Part of a small language model's weights.
Architecture: learned positions, biases.
Each number is 500 + 40 x the weight over its row's rms, rounded and kept within 0 to 999. Layers, rows and columns count from 0. Numbers have three digits each. The size before them is the row's rms in percent of the matrix's.

# layer 4 attention value, 64x64, rms 0.0745, rows 0-63, columns 0-63
102:537450584413487531540533485521465511531441386529486516532511540504452483460413485544530512532532473505518563515497493474556496553518463493558525463489483499578536462462479472556464494510445464
103:503489477476489491441567586482563555549591535487522482404486476448487448484565471481425510529550531514460455435505498529529534497522516516446527471474519489440562435469499545527505523504491480
096:469461544510483516554416469550522508504590415492483429457524461543508440478504418478537529549534427557482452567508510476496556526474478486532491509511501424446455480491492534525535477524505535
106:514510558467485471474528485479523493417537545498434526464551485513438525544543495474587466476564554460535482488487486533458466432499561425536489491524572567538475440500502483506590523481476507
098:442499546516465474601536475471497458518570593498494529496467522532493512495524538476513469514509488458457557506506489449430566534450505481446520507448541467552491489435404479510524559435519469
095:451453514589468478512449563433500535533531497496428466459450452436500554457448440504496478500451589517532502503497538507515507511437499489488543517560531498531517563551491472525542507591465498
108:452440501466488485500462518477508490476466507509483512498513426544403555586545487531494584576440486488449503485549508477461583514488516517494497523514470453542466562522515537464397491500503448
094:514531518523470564420497483480445476502512571502440463545521489476504519567496410558548535521434509483578510486487550485505546510476534529491523451504445574400516530540528523536440530496517526
116:497454455498506514471461467516453487487486588464504467465507564512517466399509525534507592509475451509481576457551468487561557508523561464520550468516479410455500529559469462457472522467526492
108:530527509516537505489520456498496536486526572570477575531498498572459499474419451426495503549482528487457513473556501424486509434585478470385522514470491517473498528510458472527534560509477464
109:507460549545461506484493501464497551491492548488565482474554583544522606466479491482524447489480528487548484564546443462532467398526545519493508485470493516448537478559511488521415510447471456
108:553471518464513521458529505546532504536496499508467518563501570499485463444502406529534446528499501440520463625466498467539478448523482525524377499497472454521515508525514515491496455425513454
088:480456454501525528468534467486492479536465517495518474484537542538518439590475553458474540360530550521482499468498491500477518543478432456505516471462471450596452496501558556487524447515532466
106:502513427437479497494528484478482537518507471554478530493590529478567431504532488546588481545487550533520549470527460506423428536485570533555446525529511514496448550448496491507546476452502453
103:530483470465549582473525517396525490465542463573528521488519495512516552476515509500445481538516490478491585535508506555474499448526436433528521495523474493471427450509493519468415469455414532
096:467450456495529546481515446527519546532484452459430511477529495564575479517474539501559433490478496549473544591496504491440483448518512504458480491555462500520616444509492426525447479492486515
080:470543570440501548457463503550539442528517470437518534454548520504501474480420476525522560472552502435566480525558570454447475424507530525528536547543528489489563472460481465460517478465515514
103:518547496527445421458470513496434457570516457493501474494485535506505565540549482501464504436547505530501498486475551457466583475494553556563485572533500483504511485547492517461494547492480371
098:447549523514498572536466584457469526497465481455535600474512437558500528490449429559499453533515444461511530445508479478478463436496439498521532530452473495548492532434533523445537532500514504
089:491486457480550483509525518477478452473491505471533525516562536438468466524518527481459519460525517495522498514507458536555485521552470528510477438566463512569533583561516380491563429551457434
105:498528495541443551515494502492490471558411469490485457563507551521429544530542503506509473520434588513548482482528534510400497476521479454445480504529530463452480523429581520477548444514464522
120:455541472541445513430444507590532519488472532484482541548510545506471462494490489432449473540505551524504471553477488491548526509398499560482567477561510520510490469460547466490476564537416469
109:458464543410576553420487562502505481581499518513409510449523552524512503545491429487497526523445498478531431504476451516527499521525476513472466463535517480511526482487487509510539571599463517
105:512485494495526444479477527477519466575607473504510548596508512545574519477470507531478518468465508454470559474472458522527512503531445526525497439583479520493438481446434481426560543490515483
101:510526430439512492488533494536560526519466415566543518507516552451485460468468480472479492497472479573499497482613484499497503459493527569464527530497545496514412451502485490584442497566543509
092:493512465530451549517477501470504448471475568521447447461523513587566513499419545503440479479528544474461481496456510434489527575521539495504542607494519445521457581469485466507496449510521507
090:575545512487516502490506478504579503505502505509512452513441411493477501505458519524515438422479465492577468403589457517450507490566461547524517542505528463459532505568534522492490527428506466
090:370483538525467472469476505557516539501562516485499518477502559492502515480544499485452478511478518440515494483531479457466409508588494501557501492463450531452448513568496489490501585475575555
111:552545552421457507531565473561460474461514461470592539462545494451557521483477501461448567527497532467505505428471517512499495432462445462547479417525508439493543535535463524519525481498492500
102:487504510497495487583559516502533485384474569474525439468526445552470491547487468586452478541510496474421479566510541523532531460479502566505479515531539496482425517513531426496526511483541470
092:551525544583562498459496545464552516540522387448531494486494432573480430460533517522506499508533447500538521487506460499544487462486488431444534489513484536489433524468552491489462564490437497
104:455602496450484483465534461464539498503467462509536477554470496505545460496505547418518451532506473475521430528491494491535561567517483513468533460473543508503542458555476447480521441430505609
084:491532436451449450490504469543556498519507513507431504438506508530474503532472457424460408459538592549492519563508571491490496512495534488481503486519521551547581516467480443493580479518460537
102:546497493475475499524543504520535468444550502500556462479551463478545542566473500444470519455515510515423543475422579493452547486468496487577456528523496451503452518521475559545464398443523501
099:443524495468606463500479520535472475462441476529471509535484566508507561507463553474493553482457462501518572485505466520465574411492584508517489560531487464497430449470444500513442496541514526
106:496503418466499516530463458494471539565485512489497574503524432447470552533546490465487475545486546445472476491496558544472467471422475557454523468452502558510549525483511482560513482618527455
095:493518445492500466530456526508508459505423512506490523523506521563442572506448497554519532479485471545580561436440514534516430537485500497496488526404479552472421543540523454570469530546494524
114:463525472516477430439534494493401523479523550447458520483496477487473505497520569548481540511490432485493486521472528516438543486538547504546468458490457564522502471547497546526431617502559446
100:490485505453485579480511505491479478483483499477516533415475466460503483597481550444606564490510556495491483538531558496448468496409518484514487508519520442521477539453452530550435430532502518
091:495529481475529497496532566492453515542527396443455485468521531482487530497506551525552435565513496448577491469520462575450482549544529527535470505451523503444509463538507560565464452544509566
088:565503548440472535449504434486534459488503463478449535476495461557386492510533449494445515561553475516527442549554517477556511447519513460460464532442488486487549486553543489495455559525498457
102:503562461515487504554523525532555497505468549544478553435507472569467478475492500483442469469570498470505488456479555445468489558548557551510492590461474393509490530503491508459483458410497482
113:498537522519478461558505474505490487445467528486545406513511494448491442454445506501483525490541489521525482456555555530531548469486520556521487506438548471489414432465467444552561558589524539
093:460408539465509529503520498514476530510475476544572404465529538534513517487502528465584549431481561491474497512558473433547526480493482464460464469431470455556541518515455496569487504494541443
112:495515482475435542533550443483497580458457514446524541445504541577452466491477568486507453523484442471514464562563583527494539474548492441478507476446528496496461456514547449546462528550476489
111:490555505528465544512462481502476491455450474427520520522487500507457483514493584600557496520480509486500587448538458510516502530521583456448603502446450461462504494415530515509488534482469504
089:520555499492586410462545515485563483468490507589475497507521522385443536520527527463492460424530508531516593491463506491459499475463524507557562446570480478524502510486500469472503518503475498
114:460483471509489540399523579467445518554481507522523503459471444497591434537469525481444513507528402509536440548431507510505514559468457507497466494465483493501539530560554515520483555506549501
106:601464516503411514545546459552526481524494478454506426529455485555473501533498495546461540443485516596441547530514548453509554515542535516504516510464518558447515438495474537492480463462515553
092:482512461511528522503443508521546477542535440576515444499574481433542499496482471519497486428481499477598489565476479508482468460490559548457433468464432519476545457587534489525459463540496469
099:442472511562536455494516544524415489513538461440519524520523510512603476532439479462466468465489577482498489525542606487521455450485443535535480479498459554570540534492488465512500558532485503
092:506515519600535561471481484465531461454498515502414493571527439499495496487473500437531511468464574509519562435533409483487485487508514470433556453538499559461438501517531503542506562475466487
090:509494470527528541526477505448450526557467519483481559532556483512517459462521513426476474495538514464507497476518525560471580484446557530462523498508443380562489553514538493444407506454483542
096:547561481504455546476513460426443520566515483534543520481462560537560553537530469456474456459524466497502543474518531471525491459571388496467494517498538460476497563561565472492505477443472527
090:471529516470522428509541512499416492476415492475490460549490513460461444477462500540490557547476514479550521534452450516479487520518515495486414468488523536560531614492538474524470545564511582
095:544484510475451458493489421518541508476505551439487517556590489463434571473523543493443480539470513500566448444511487547488492423523515517532529447569505460496537518570546517491467467461437484
105:541535500457479572509534430516500498567444435540544503463564554529500503463425519453456549447536546443547530482478495452473539547571465474500493499441440470507523464473477498558525539519452532
097:505465551452432433556495494451495527492478468506577501497541466484453530478549506412431543544558480541466550538537455492517510502514510571440520428477511495599499535513500451509479511535469457
091:552528496435450524384519514434537488462486574481465573479506546491505472562561516412566461463518472423517475538449490501501518516488547475511503441539537550525465489472512490516495547523517476
088:477534516533448536474520541549475524439490519505527475483519419514526572573525523561537561554467485465457544515448487501455386451533466459539545474534527462475502472475505545448473445511549522
084:440417593529519527509432558478504483469555509493517528461513479514462500568576462511566523395475529450504509462446503489515539482532484478485480532480422469457538526502508518508567570503498481
118:517534545503524488528586457483501494532498455532521484572540478552460560468487588484503488497471490432538495539514543470438519394540535493447480509497480513470528415470463533571487533451510436
094:570565503547477422505437472562496518521492463435503553513430519513438554446501489471564450437547538539514521504454435474476499485425473499518545488518486507537547474452452524488498484453469562
096:561478491510508496537513389462569485506507513557504486513454508509455527477529524412515455554504520511448506592481548489525450540530534470476476559464519489422446547453406537493522467499489500